Weights of a small transformer language model.
Size: 8 layers, width 128, MLP 320 SwiGLU, vocabulary 4096, 1.9M parameters.
Each number is 128 + 32 x the weight over its row's rms, rounded and kept within 0 to 255. Layers, rows and columns count from 0. The size above them is the row's rms in percent of the matrix's.

# layer 4 MLP down (transposed), 320x128, rms 0.178, rows 81-98, columns 0-127
size [106 108 101 107 102 106  97 101  92 105  97 107 106 103 103 100  89 101]
[[151 100 116 119 117 191  45  75  92 146  84  40 113 106  91 123 120 124 136 144 220  90 124 180  71  81 119  93 148 137 103 176  93 118 128 112  99  82 119 151 142 124 127 145 162 150 132 163 137 122 139  96 105 135 133 168 180  96 126 133 138 148 124 129 188 164  57 144 140 112  79 110  62 131 132 130 162 117  99  93 130 108 179  76 112 115 142 149 173 127 116 147 152  70  77 129  84 153 155 144 143 173 150 108 161 108 149 112 118 171 167 156  75  97 100 160 112  70 163  92 122 108 139 118 122 141 118 127]
 [ 63 145 186 140  61  87 144 167 126 168 122 152  90 117 124  78 114 104 123 155 151 171 120 190 147 166 129 154 146 195 141 158  96 132 118 145 142 166 181 155 128 105 158 140 139 115 149 144 148 168 110 168 161 141 184 138 105 115 102 151 168 106 116 138 135 108 129 100 135 115 173 156  88 125 113  90 117 142 132 121 111 133 116 111  51 164 104 165  79 144  93 100  84 165 109  75  97  96 166 166  81  86 147 105 113 134 156 135 119 127 150 229 127 113 171  74 102 188 113 172 152 104 142 162 196 101 147 152]
 [173 114  91 119 137  74 168 146 119 173 146 164  95 138 110 156 140 144 131 109 213 156 177 218  94 104 101  96 150 140 135 115 172 140 138 103 121 132 111 135 174  56 115  49 115 129 108 156 191 135 110 139 110 122 110 125 159 188 146 123 143 154 116 121 116 122 149  84 189 157 110 155 135  88 104 188 137  76 117 111  81 109 135  61 104 151  88 120 107 136 178 143 160 155 153 187 113 197 137 130 119 146 132  93  84 164  94 127 144 165 111 171  89 114 168 160 140 180  84 122 142 124 113 112 158 113 162 124]
 [152 168 112  90 182 154 121 175 159 136 104 170 207 203 120 103 185  89  94 122  87 169 168 172 141 115  64  87  77 122 137 172  79  82  52 150 107 129 109 170 110 108  65 148 115  81 126  99  94  82 110 143 114 115 117 152 188 121 143 180 119 179 126 123 128 103 105 135 137 150 168 126  91 134 157 109 155 123 102 126 145  70 159 120 178 163 145 169 144 124 162  95 111 147 134 165 157  97 114 158 143 115  99 121 132 135 126  83 102 172 148  99 104 104 153 129 178 146 125 168 118 169 122 106 144 174 119  79]
 [100 107 167 126 130 106 154 118 128 170 122 105 166 144 128 101 127 187 163 128 195 144 109 161 190 130 136 131 167 122  76 132 128 179 202 155 154 167 159 128 119 168  71 141 156 170 130 127 145 108 105 114 108 118 118 114 118 185 149 148 152 172 147 150 118  84 108 103 113 104 109 210  81 155 130 139 182 147  49 155  86 144 100 156  85 124 177 166 138 158 164 166 152 127  51 148 145 108 149  93 191 143  89 114 159 134  64 122 106 168 116 157 161 170 115 167 149 138 121 117  60 157 125 105 138 116 164 105]
 [120 147  64  89  63 127 136 154 113 199 133 146 151 121 129 101 139 103 119 120 168 131 133 100 181 117 140 141 145 178 148 157 147 139 152 126 125  98 107 208 154 143 184 128 125 120 118 159  58 112 139  97 106  83 128 183 183 123 165  45 148 121 149  98 171 174 176 177 131 146 111 110 134 121  91  93  85 134 117 132 154 195 160 116 114 162 115 158 119 186 137  72 225 148 125 159 174 128 123 100 114 150 110 154 100 141 159 135 167  77 104 128  87 139 158 146 169 129 121 107 182 136 111  87 157 136 120 101]
 [142 140 153 120  99  88 135 116 116 146 168 142 137 122 169 181 110 114 163  86 121  72 154 175 204 130 199 113 112  60 121 163 117 127 143 106  91 174 130 154 125  89 106 118 107 128 116  99 100 138 135 125 108  77 117 134  96 116 118 139  74 146 123 107  77 132 101 153 102 122 149 102 155 126  97 114 151 162  60 198 128 136 136 112 179 161  80 128 176  68  60 109 108  98 132 146 173 149 168  99 115 137 123 196 104 171 121 137 110  92 117 172 117 144 140 164 173 118 183  75 142 182 102  64 136 129 158 187]
 [110 109  85 160 133 110 209 114 160 124 186 156  90 119  83 138 198  97  92 111 133 165 105 177 125 102 150 126 174 148 116 170 122 142  95  68 136  96 144  71 158 143 140 164 185 136 145  65 135 159 133 168  99 164 121 130 171 133  82 109 153 153 147  97 187 122  93 143 112 164 103  93  80 147 130  85  70 165 102 118 145 154 144 197 122 195 139 169 151 102  94 148 113 108 112 118 106 100 148  76 134 160  91 106  77 150 135 134 110 181 117  79 128 121  99 184 101  74 163  99 123  90 157 124 132 137 123 124]
 [137 133 202 117 118 114 145 143 162  95 199 135 155 134 157 168 159 170 125  99 130 123 130 134 115  77 165 115 110 142 124 187 124 143 152 115  79 127 208 171 191 167 119 150  93 124 123  73 131 176 124  94 134 131 144 159 126 126 118 155 136  42 165 148 150 100 112  97 112 165 109 110 137 104 139  76 110 147 160 135 125 155  78 123  99 113 117 129 144 149 175 122 141 149 129 138 132 112 101 120 126 111 156 178 140 118 109 155 137  66 124 154   0  98 119  73 115  86 102 161  73 154 189 144 109 103 152 129]
 [ 61  86 124  87 115 139 140  74 147 124 143  91 121 127  54 143 135 100 146  75 143 165 113 205 131 134 149  83 111 112 104  82 135 132 135 104 155 163   7 106 138 144 137 135 126 145 161 130 100 123 111 154 133 196 136 157 153  88 165  95  75  45 122 119 101 156 153 151 120 148 137 124 162 136 167 128 108 146 130 165 138 105 143  83 146 102  98 108  85 102 107 168 111 161 124 174 136 124 142  83 176 105 138  82 133  99 138 136 125 134  85 180  38 130 119 118  99 147  93 162  73 141  86 132 170 142 130 125]
 [181 110  62 155 120 130 154 115 149 129 140  80 140 151  96 155 145 151 147 140 154 165 135 161 110 182 167 153 129 154 129 124 173 130 107 136 123 135 118 172 162 149 134 124 141 101 139 127 138 184 183  91 172  90 103 195 166 112 168  63 124  81 148 149  87 124 107 196 124 163 104 104  60  92 148 102 157 201 163  83 136  83 108 173 143  99 130 163 113  93 150 147 143 180 188  93 171 102 100 140 108 111 141 124 148 155 106 122 141  64 137 101  86 174 118 153 188  74  82 120 114 146  76 160 159 133 122 143]
 [114  70  95  91 162 114 130 113 120 159 104  97 102 116 150 166 113 144 131 179  75 148 105 128 152  78 142  83 150 114  95 117 135 185 144 150  64 114 214  75 106  88 137 171 133 112 104 150 183 155 133 151 129  70 157 122 137 107 132 149 112 157 125 135 113  91 128  55 132 148  64 110 142 142 121  50 102  91  91 140 125 100 154  78  99 152 172 116 114 125 132 170 165  97 183 162 138  76  84 129 106 148 168 111  76 138 168 157 130 180 144  91 133  77 137 113 151 153 145 114 186 106 162 132 109  63 133 106]
 [ 97 126 164 160 191 213 190 125 110  75 168 173 137 111  86 109 122 184 175 112  94 134 112  55 187 140 110 135 130 123 147  67  80 141 124 137 145 103 127 134 145 132 131 123 122 131 132 106 102 161 123 124 136  86 127 112 169  85 132 118 139  74 164 101 130 158 170 155 153 174 114 120  98 168 159 105  77 203 150 151 126 120 108 157  88 138 191 133  40 120  63 130 114 121 167  65 112 157 150 164  61 138 121 160 123 128 160 109  92 106 119 114 128 173 136 147 103 122 114 123  82 105 144  73 122 122 138 120]
 [105 158  92 171 125 159 155 124 148 180 113 155 102 176 118 160 179 128  90  92 125 113  61 126 115 144  81  68 124 181 169 167  70 145 110 103 176 125 154 135 181  72 103 108  63 153 130 135 184 147  68  89 114  97 157 116 135  99 113 117 103 114 142 103  95  91 131 163 152 152 111  99 163  70 119 131 130 168 121 121 167 149 170 139 105 135  69 119 162  89 160 117 155 133 130 161 159  76 158 158 172 143 155  94  91 218  92 171  77 153 107 112 135 114 153 126  88 112 162 141 120  85 128 122 163  91 123 107]
 [150 114 147  88 118 145  94 156  87 105 118 131 118 170 112 150  74 129  52 153 123 103 123 138 117  88 128  83  87 153 130 100  99 160 143 138  82 171 141 162 121 119 101  85 148 109 118 148 110 168 157 127  88 160 105  97 129  96 135 149 135  88 205 144 127 111 160  92  73 129  94 193 146  63 179 112 117 167  84  72 142 145 109 126  65 139 113 170 192 183 130 110 173 140 145 124  74 116  92 192 109 119 166 109 149 165 112 151 138  93 104 124  94  66 130 155 112 154  80 111 179 186 175 102 117 100 110 147]
 [171 111  64 148  99 124 161 122 149  90 140 141 143 101 118 129 166 121 125 164 168 130 141  80  85 192 151 100 110 105 107 162 140 120 128 106 168 151 212  92 133  95 140 136 158 109 122 147 146 125 112 108 125 136 165 180 135 115  68 103  89 121 178 120 128 157 106 133 125 148 120 133  88  88  61 164 139 132  57 160 130  91 124  93 147 165 132 112 156 132  89  99 163 110 140  71  98 175  98  95 131 105  98 149  91 112 136 159  99  76 172 114 150  70  96 166  96 129 229 163  71 124 162 160 137 189 157 157]
 [130 117 175 146 142 154 109 140 105  79 136 139 106 134 107  86 107 115 142 108 136  85 167   0 127 133 156 134 146  99 153 193 138 157 131 110 159 127 139 124  93 132 168 112 111 170 136 142  78 181  69  80 118 177 119 196 139  71  98 138 122 115  83 128 152 120  78 135 133 131 120  83 137  99 104 115 142 137 116 114 156 109  95 125 131  95 114 152 127 114 110 109 152 122 138 110 113 123 132 109 131 163 173 124 166  87  28 178 152 157 143 121 123  83 104  49 108 157 134 110 184 101 155  82 150  93 123 137]
 [148 128 148 110 118 138  55 136 101 131 134  81 167  74 164 122 109 149 111 137 104 143 129 255 132 129 148 126 101 152 105 147  78  81 174 164  58 138 107  97 111 138 134 103 183 154 121  98 102 136  87 108 165 122 143  86  51 168 128 125 121  92 159 153  88 148 157  92 132 113 152 154 133 168 164 108 138 101 120  71 138 149 122 121 117 113 153 116 128 142 151 153 111 130 114  89 165 171  87  78 101 141  89 162 135 185 122  93 141 149 137 111  82 112 161  90  71 135 126 162 127 104 167  70 113 156  87 103]]
# layer 4 MLP gate, 320x128, rms 0.154, rows 82-99, columns 0-127
size [106 102 109  98 110 100 104  93 102 100 104 103 106 101 102  93 103 106]
[[133 127 146 109 127 164 106 185 195 149 174 102 148  80 177 141 118 164 226 128 105 142 115 113  97  96 129 124  92 111  94  93  87 119 107 145 121 133 196 107 149 183  81  95 129 147 150 160  95 100 127 117 142  97 127 134 157 131 142 133  86 171 127 165 114 104 185  92 144  94 210 130 118 125 114 178 134 140 133 112 141 100 126 172 184 191 133 122 117 130 144 102 153 108  91 117 180  92 122  72 152 108 106 132 126 110 228 130 180 120 105 134 190  99 101 126 103 112 130 112 107 146  60 115 182 129 118  96]
 [122 193 158 146  87 147 111  68 116 114 110 130 133  79  61 104 154 162  89 141  98 112 124 126 173 115 116 128 126 150 113  96 118 173 101 118 109  97 120 152 154 169 126 120  99  83 151  88 136  80  76 141 133 105 148 145 159 144 154 105 114 137  57 147 136 157 177 127 120  89  89 137 132  56 127  96 104 165  90 145 193  91 124 169 132 118 149 141  49 189 148 108 174  93 117 153 100 130 157 147 116 172 155 146 142 122  90 161 175 105 117 119 126 168 118  67  76 183  82 163 154 135 149  81  99  99  61  84]
 [161 117 124 219  71 109 128 141 144 105 138  82 155 124 108 153  99  83 111 154 156 104 150 152  83  61 165  89 133 167 170  63 141 116 145  77  43 108 118  85 127 157 147 116 100 114 154 118 105 138 150 126 117  80 128 114 128 164 157  91 134 121 162 117 193 205 147 109 117 140 134 133 166 107 162  64 102 156 124 107  85 183 131 142 111 123 136 152 122 167 134 119 135  61 153 106  98 186 153  88 117 155 135 136 121 144  95 186 127 115 108  77 135 132 183  97  79 111 127  92 130 145 154  92 120  77  81 162]
 [174  86  82 130 160 159 147 131 174 174 125  82 101 113 126 105  76 165 159 168 155 141 109 171 118 148 111 160 130 145  65 167 101 157 114 117 132 198 150 137  97 128 107 122 124 178 132  92 116 107 106 108 104 106 168 110 130 146 106 138 169 140 104 133  85 111 193 167  95 135  97 148  80 156 148 111 149 106 101 159 111 178  69 172 184 121 141 110 123 165 182  82 180 166  42 131 165 125 141 121 166 156 192 118 149 137 140 127 120 121 161 140 149 151 129 120 137 162 104 224 102 123 155 107 133 167 140  58]
 [169  86 105 184 117 139 152 103 143 138 185 151  93 146 168 143  86 139 169 135 103 185 120 198 171 111  98 108 114 126 118 181  93 157  99 128 160 114 111 152 122 148 152 106 119 137  82 153  86 101  96 154 100  66 116  64 140 147 138 157 103  88 183 137 149 121 128  93 192 125  89 163 120 125 143 202 105 161 218 134 143 191 118 175 100 142 109 100 145 146 137 122 120 133 140  99 129 166 118 118 146 177 132 116 134 170  70 182 138 160 138 133  84 106 118 157  85 121 154 148  93 164  76  81 144 161 113 184]
 [123 106 123 182 165 127 162 134 150 149 130 145 157  91 138 101 103 168 114 114  72 163 109 192 118  78 151 155 124 113 168 121 173  81 142 156 129 113 163  65  99 165 160 153  98 146 112 118 184 126  78 173  62 117 144 171 131 170  76 146  93 132 131  75 117 125 106 148  81 136 159 113 149 131  78 116 131 126 168 164 123  37 168 163 163 129 118 106  60 146 164 157 103 166 180 177 132 117  99 168 120  91 101  88 117 175  98 176 118 163 154 110 166 156  77 136 115 115  90 139 140 131 131 117 184 133  82 133]
 [113 101  92 130 148 162 173 155 157 158 130 163 108  80 118 101 150 116  79 121 160 114 144 133 130  90 120 106 128 122  88  55  91 167  97 103 150 107 101  77 157 132 115 135 170 121  82 113 104 141 119 106 115 142 123 151 151 174 171 108 168  93 179  99 121 135 119 128 195 148 141 100 158 161 143 107 141 213 113  89 104 157 224 144 164 118  47  92 139  90 126 104 210 180 121 148 137 173  91 165  75 127 157 105  88 120 129  86 198 118 152 129 123 123 163 115 110 113 128 142 116  71 134 144 101  96 163 135]
 [164  56 106 117 115 169  72 110 135 134 207 149 170 107 135 172 101  68 145 120 131 149 153  93 161 153 160  95 131 179 103 122 137 174 106 169 115 170  99 158 141 102  71 120 164  74 115 125 101  89 110 136 159 158 113 180 135 109  87 156 163 142 114 100 166 156  96 118 179 132 118 177  95 138  90 152  44 110 147  99  83  96 111 135 125 159  34 106 104 123 157 146 153 121 162 185  95  95 154  85 131 144 158 126 149 143 136 143 160  58  91 157 100  95 153 150 179 102 122 118 113 108 117 154 135 106 132 139]
 [103 122  97 136  50 120 164  92 127  96 111 133  60 192 147 143 190 113 105 161 190 112 150 156 153 138 149  85 149 166 130 129 124 150 136  87 106 136 216  92 141 164 191 136 177 136 115 153  61 110 141 127 158 186 118 117  73 130 147 138  94 170 108 165 126 151 153 113 164 108 119  49  94 132  51 153 106 141 162 113  36 104 140 130 147 121 139 108 125 134 106 155 106  91 114 125 128 116 128 124 131 101  84  90 157 154 121 127 149 165  95 164 154 189  90 109 128  94 103  99 104 150  99 122  87 111 144 143]
 [182 100 108 156  94 150 103  97 169 101 102  97 115 160 100 104 126 144 115 140 130 177 136 123 163 179 107 119  98  65 159 106 100 127 133 147 157 154 124 141 146 115  90  57 157 155 169  90 111 112  77 161 116 167  83  71  89 107 184 130 140 160  96 152 154 162 159 133 128 100 148 144 179 118 180 155 161 109  84 160 113  83  78 160 145 150 117 136 152 201 102 159  88 121 186  96 131 142 148 149 119 125 118 102 108 173 145 118  97 138 125  79 159 105 148 160 135 102  73 142 116 101  55  30 104 173 137 116]
 [182 118  58 118 152 200 135 103 105 126 191 140 122 134 135 146 142 125 137 121  72 112  97 171 151 159 174 125  99 147 173 162 132 112 165 145 151 185 136 148 165 162 123  86 161  98 151 131 128  98 155  80 120  75 128 137 138 103 124 163 108  81 124 127 127  95  84 164  73 102 136 110 128 175 136  62  94 111 215  32 115 144  88 134 167 146  93 178  79 119 177 101 132 201 122 108 135 102 129 138 120 110 133 154 114 121 114 100  89 106 122  95 142 131 119  99 110 106 158 151 110 206 100 155 126  89 127 162]
 [179 112  75 125 191  82 135 128 115 165  93 151 160 121 108 128 101 141  77  97 158 195 130 206 172 107 155  94 177 172 132 143 122 186  90  98 139 121  94 155 138 102 101 117  78 169 129  91 117 110  73 107 120 122 107  79 132 120 158 145 140 151 134 121 136 143 167 151 167  89  95 136 158  92 165 139 122 176 162 107 170 152 124 128 174  83 160 156 116  94 157 136 118 133 116 127 155 163 160 153 105  42 149 102 100  63  75 185  71 149  90 131  88 179 143 109 148 155 161 106 104 140  84 129 137 133 161  99]
 [ 77 119 137 167 113 104 102 199 163 168 169 149  87 155 128  64 110 157 136 111 133 172 122 177 120 132 119 164 137 167 139 145 147 140 125 104 127 124  66 116  98 123 185 113 118  70 115 144 122 153  98 148 130 151 170 116 135 163 162 185 122 139  90 114  95  65 131  86 148 148  87 123 144 165 176 161  61  75  77 126  87 183 163 103  84 107 150  85 115 148 116 117  78  96 149  78 154 172 134  95  97 104 136  87 131 134  95 189 137 175 124 132 174 149  79 121  90 110  85 116 137 188 187 151 121 143 126 107]
 [147 140 107  63 118 162 130 107 175 135 157 129  96 109 125 194 103 115 150 182 180 133 173 189 155 122 107 129  48 125 172 139 125 124  64 110  77 114 134  79 174  94 183 101 152 169 122 124  69 153  69 135 155 124 116 122 112 170 174 155 131  96 115 114 141 137  89 168 163  90 158 116  79 122 146 125  98 115 158 133  85 120 141 123 145 127 116 172 150 156  79 106 157 134 101 163 119 193 168 161 134 156  98 115 152  69  80 113 131 128 168 115 119 201 125 151  56 145  97 166 129 170 106 113 116 166 112 147]
 [142 152 186 102 134 148 118 131 193 144  56 135 139  51 174 169 120 124 110 150 149 121 120 155 104 136  90 133 148 115 115 132 155 121  78 103  96 140 160 191 128 114 141 135 182 133 107 135  74 152  65 161 113  99  90 149 154 107 100 159 140 154 134 129  94 146 166  83 170 139  53 183 153 121  99 173 126 162 108  82 118 115 109 178 139 118 112 120 134 102  44 132 153 190 143 128 139 133 159 150 136 176 112 185 134 131 132 179 203 125 103  95 142 123 118 137  85 184  97 157  93  78 156 147  81 147 160 137]
 [116  80 144 103 181  93 115 112 118 100 133 100  97 166 104 152 139 150 102 162 183 119 168 103 155 155 142 160 117 195 124 125 190 101 166 122 130 155 114 145 145 101  97  64 105  87 159 133 126 103 172 128 125  50 180 126 150 173 121 105 132  89 131 140 117 120  33 111 171  76  98  21 139 146 106 145 154 157 118 155 115 131  93 141 140  88 125  90 123  89 102 132 127 106 142 135 181  78 117  54 113  90 172  97 171 120 124 104 126 115  97 191 131 141 142 137  95 158 169  88 154 157 109 142 114 143  96 141]
 [150  85 103  78  87 115 127 140 121  70 112 131 109 147 186 124 103 144 202  71 195 154 124 199 138  75  55  90 109  66  97 107 129 122 127 138 126  80 168 134 125 108 104 162  98 136 202 122 115 127 154 157 115 132 142 121 113 154 130 150 118 106 102 149 150 139 149 123  91 155  99 104 145 153 144 127 105  83  85 149 128 121  74 182  98 112 123 115 180 114 116 118 154 153 150 142  77 136 147 151 112 120 108 162 117 155 146 102 116 139 192 172 207 119 194 134  80 108  60 169 143 112 147 104  78 118  85 156]
 [130 129 120 120  91 137  94 139 107 150 173 101  95 130 125  46 170 108 162 114 148 179 102 124 137 145 163 126 147 186  92 132 131 160 146 117  90 106  82 163 204 166 110 141 117 149 126 173 187 182 150  89 163 138 160  66 157 112 142 173 125 150 129 123 124 144 122 132 142 122 185 112 137  98 108 163 165 114 168 117 149 108 164 123 160 131  93  47 102  59  81  75  84 151 123 157 226 141 122 156 177 127 116 176 159 101 129 138 146  99 105 131 120 107 137  74 147 126  93 160  94  98 119 130 113 176 159  80]]
# layer 4 MLP up, 320x128, rms 0.157, rows 82-99, columns 0-127
size [108 103 108  99 111  96 108  90 103  96 108  99 105 102  99  86 104 111]
[[130 140  96 136 194 125  97 124 115  95 144  80 188 124 135  39  89 125 136 130 132 147 134 150  89 109 167 126 134  77 148 193 160 144 116  99 149 140 166 207 142  92 129 133 190 113 119 123 156 135 117 134 194  57 118 187 155  76 154  77 124 122 176 102 174  94 145 125  69 138 166  93 116 124 124 121 110 150 145 112 130 128 106 148  87  99 123  94 173 110 108 151 144 121 191 102 133 136 116 211  73 148 176 187 125  55 136 155 122 123 127 149 123 135 180  97 132 120 134 145 132 128  96 171 128 112 100 150]
 [ 95  88 105 115  62 209 132 137 133  86 145 177 105  89  84  98 122 102 133 123 167 177 133  99 112 125 133 128 129 143  99 144 179  99 115 123 131 156 102  85  45  82 124 139 172 112 101 191  91 187  76 123 104  99 156 128 187  42 115 162 124 105 146 108 113 120 126 131 100 128 172 105 122 151 143 150 114 120  79 154 133 164 138 189 140 155  36 116 131  95  75 137 113 108 126 162 135 179 150 108 144 141  87 113 119 164  99 121 173 118  98 161 139 142 122  98 120 103  86  95 155  91 166  93 162 158 167 125]
 [137 118 122 122 163  93 106 125 140 174 148 117 145 190 137 135  92 114 104  99 148  89 125 123 122 103 108 163 113 135 110 149 108 204 112 113 127 171 188  92 171 124  91  86 112 140 147  89 125 166 154  97 165 129 184 204 113 128 154  93 200 141 122 169 146  93  99 133 159 137 127 121 139 112 108 153 101 151 116 128 163 163 122 181 122 168  94  83 110 159 187 141 187 178 101 102 132 109 131 157 229 109 198 143 141 147 165 112  78 161 191  73 115  87 133 107 149 128 164 111 109 116 160 110 195 140 112 132]
 [129  98  78  98 205  97 150 167 135 132 135  95 177 129 143 176 151 168 136 120  80 112 145 188 132 147 116 113 158 107 115 142  97 135  99 156 188 135 113 151 128 161 143  99  90 128  94 170 114 113 161 106 156 108 123 125 156 146 214 105 152 136 153 167 149 190  64 121 123 118 104  90  86  86 132 117 144 136 115 152 113  88  60 142 107 122 159 172 104 139 115 102 156 143 182 152 115 134 121 102  74 171  99  90 165 101 178  88 106  98 153 186 133 134  85  54 116 128 124 165  95 166 135 126 117 224 118 115]
 [149 142  96 178 148  89 152 101 131 182 122 130 163 150 107 166 138 170 152 192 130  96 121  88 166 123 139 112 152 133 160 137 152  91 173 179 111 109 103  78 159 115 169 148 133 107  51 175 129 113 127 143  89  87 129  78 154 119 149 145 168 105 200 141 147 111 136 127 180  93 192 139  88 115  85  14 130 139 161 162  75 152 146 121 171 106 128 108  98 124 123 187 121 102 156 134 142 145  96 137 161 156 114 176 128 172 120 106 172 125 129 163 132  98 130 151 128  82 130  83 152 178 132 119 100 160 127 197]
 [135 113 146 168 103 131 150  89 137  92  90 112  91 111 128 158 165 129 161  60 180 121  88 163 102 157 172  74  99 104 163 172 124 164 139 102  49 112 146 144 105 127 120 154 100 112 142 110 132 105  69 159 140 161  97 145 162 135  89 139  37 120 109 124 133 174 134 139 159  80 100 146  99 107 123 100 164  98 154 172 108 150 143 114 165 162 108 160 134 101 145  90 102 159 139 136 110 182 156 114 142 139 123 177 113 161  57  61 136 119 184 156 170 112  78 178 104 118 182  93 109  75 112 110 171 106 183 109]
 [ 77 131 104 112 133 148 103 111 139  57 160 179 160 156 105 101 105 160 120  90 134 173 158 120 158 101 132 160  75 128 147 154 167  64  89 133 122 121 174 121 125 129 118 115  90 149 106  80 171  83  48 157 114 121 108 109 111 125 112 159 134 185 121 149 126 118 160 148 151  98 130 159 172  80 155  69  91 114 177 156  80 127  87 128  81  98 144 123  88 139 165  79 107 134 123 192  62 164 130 154 139 143 101 112 145 126 112 127 127 107 170 187 150 119 147 116 175 103 163  90 124 214 113 102 190 106  85 144]
 [181  38  77 154  94 109  84  86 153 136  91 145 148  97 100 129 120  86 160 124 152 139  57 147 182 151  82 126 171 132 146 112 105 109 183 131 171 148 105 114 146 150  73 128 149 176 139 104  77 119 131  94  97 107 105 163 100 134 114 158 158 131 113 122 206 176 128 111 166 139 133 160 108 137 121 120 107 101 119  87 132  47 148  85 158 129 106  98  96 142 130 111 102  82 158 187 137 130 132  47 114 126 139 110 144 101 111 171 131  83 134 201 125  99 193 101 163 135 113 116  76 152 142 150  95 100 126 147]
 [130 125 152 138 168 148  95 140 168 182 158  99 165 103  92 129  91 191 144 192 147  96  91 115 158  58 133  94  93 147 128 128 169 182 102 137 135 166 104 116  92  97 148 108 122 127 107  95 136 137 168 137 123 150 164 142 131 159  86 136 184 116 133  33 147 140 130  78 119 134 152 118 141 113 174 189  99 127 175 172 134  74 119 141 115 111 112 126  92 109  62 174 116 168 124 141 170 126 126  80 151 152 147 223 126 126 160  85  96 112 141 164 143 145  67 140 131 142  97 111  95 158 102 121  90 110 130  50]
 [159 136 104 122  92 127 141  59 114 115 107  98 152 119 127 131 127 154 119 119 154 179  84 146 128 140 114 204 161 143 119 162 103 128 120 151 154 140 168  90 101 131 145 120 121 170  95 122 150 132 152 126  74 158 172 183 135 138 112 156 146 122 125 137 210 136 147 126 193 125 129 202 114 125  99 151 146 112 163  82 103  97 129 171 130 160  87 183  98  62 165 177 102 133  98  84 119  89  90 149 143  84 109 149 123 140 148 118 184 142 179  97  93  82  75 153 115 166 209  74 110 118 103  63 141  72 113 148]
 [146 176 167 128  93 115 162 105  94 118 125 156 136 147 120 124 123 187 164 148  59 172  83 105 165  94 190 143  64 177 117 138 131  78 126 119 158 108  66  98 121  98 171 122 147  54 157 141 160 119 100 159 131 161 110 137 143  94 145 174 154 129 118 162  84 134 170 134 175  73 110 135 138 140  71 125 102 108 150 127  94 124 129  73  95 130  87 195  78 121 157 111 165 126 124 131 177 125 126  94 114 128 142 162 107 124 167  92 138 165 156 138 130 116 105  80 207 199 151  95 122 140 183  89 174 146 114 147]
 [ 11 143 103 129 120 173 162 118 107 147 155 175 172 140 157 159 141 122 172 150 128  87 112 144  86 133 102  95 144 114 146 159  82 127 111 122 135  93 114 174 141 128  66 106 177 153  98 124 110 154  78 111 117 161 177 123 114 105 117  84 150 145 116 143 119 165 132 177 120 112 136 114 159 183 140  94  97 131 118 157 134 193  82 144  83 166 140 168 144 101 114 114 128 147  90 154 140 137 169 101  38  97 107 124  89 110  93 107 182 164 113  88 118 129 161 157 188 111 124 155 154 170 134 160  86 156  41 120]
 [137  89 148 121 190  94 136 151 104  81 121 173 185  97 166 101 148 100 129 141 188 175 136 141 164  74 101 206 131 149 152 110 116 134 155 130 155 167  94 134 150 103 146 123 160 128 117 124 143 129 213  87 129 149 155 148 148 124 126 136 169 152 136 130 101 177 125 106 101 147 143 126 123 139  42  95 126 144 149 131 129 160 162 141 135 166  69 176 140  87 214  91 147 151 144 148  81 136  86 157 105 162 139 197 122 164 139 144  73 151 204  94 148 129 133 105 132 151 169 178 115 135 155  88 155 138  79 150]
 [155  82 108 148  99 106 106 152 160 121 135 137 113  69  91 179 181 171 126  78 103 137  87  85 172 108  74 148 176 157  59 127 145 210 138 178 191 113 124 184 169 109 183 114 115 143 124 199 150 136 115 113 138 107 108 146 169 132 179 143 152 145 145 123  97 118 158 153  94 168 110 150 122 127 121 165 155  86 141 140 166  75 113 131 131 125 102 164  63 162 114 133 183  84 146  90 141 116 141 126  98 105 102  93  84 136 180 105 117 172  80 162 119 145 114 157 189 133 136 103 175 147 136 133  94 164 100 115]
 [ 89 172 109 126 118 164 187 100 101  80 156 124 158 139 194 112 119 132 133 133  71 109 114 122 112  74 149 117 124 116 162 140 129 103 166 172  96 154 161 114 132  93 115 130 101 135 111  65 112 164  75 109 171 111 132 124  56 131 160 166 122  79 157  99 112 102 109 109 146 131  97  71 159  94 159 147  65  97 106 139 154 121 147 144 131  65 106 155 119  50 134  52 100 157 168  98 133 104 143 151 196 115 171 109 104  68 139 152  99 112  89 174 138 160 129  90 137 129  78 136 124 197 144 170 172 136  94 116]
 [190 121 171  88 152 121 140 118 154 141 144  98 102 172 116 167 143 110 125 179 189 121 118 119 110 128 159 129 136 101 134 153  77 132 159  86 148 105 165 157 167 123 189  78 109 176 125 107  43 161 115  41 114 114 118  87 117 119 101 117 151 138  85  86  94  91  96 166  97 137 103  85 167 122 129 141 155 169 130 145 159 136  90 154 186 108 176 132 163 107 151 136  91  96 139 165 139 199 137 129 135 166 166 141 161 147 158  54 156 161 181 146 131  86 183 106 120 143 168 169  82 122 145 109 144 131 111 179]
 [128 125 173 118 177 156 132 152  89 211  99 149  78 103 141 107 112 110  84 138  86 113 134 164  44 115 147 138 133  72  83  57 206 134 128 152 147 157 106  83 128  76 152 126 135 140 189 101  94 123 155 105 137  74 125  74 114 152 129 118 138 120 154  93 131  79  76 138 168 125 142 142 119 149 100 107 131  76  75 124 196  67 112  98 148  64 165 104 148 110  83 139 115 144  60 111  89 166 141 144 102 146  95 113  73 146  83 144 104 107 151  94 162 140 150 127 111 117 118 127 133 107 140 109 153  92 125 151]
 [ 96 135 124 186 136 148 141  73 125  84 119 130 132 137  84 137 121 118 149 176 131  88 122 114 122 108 118 150 135  81 147 148 136 149 175 109 177 137  83 112 185 125  63 172 157 175  94  79 136 137  96  69 188 140 135 109 177 151 171 147 147 135 143 109 119 132 136 121 133 151 167 127 138  71 113 142 159 118 133 152 139  34 129  81 129 179  91 116  77 169  31 134 180  82 129 151  88  93 116 149 142  92 123 147 166  98  78 140 146 161  96 127  34  74 145 126 109 139 105  95 140 143 141 132 160 119 150 137]]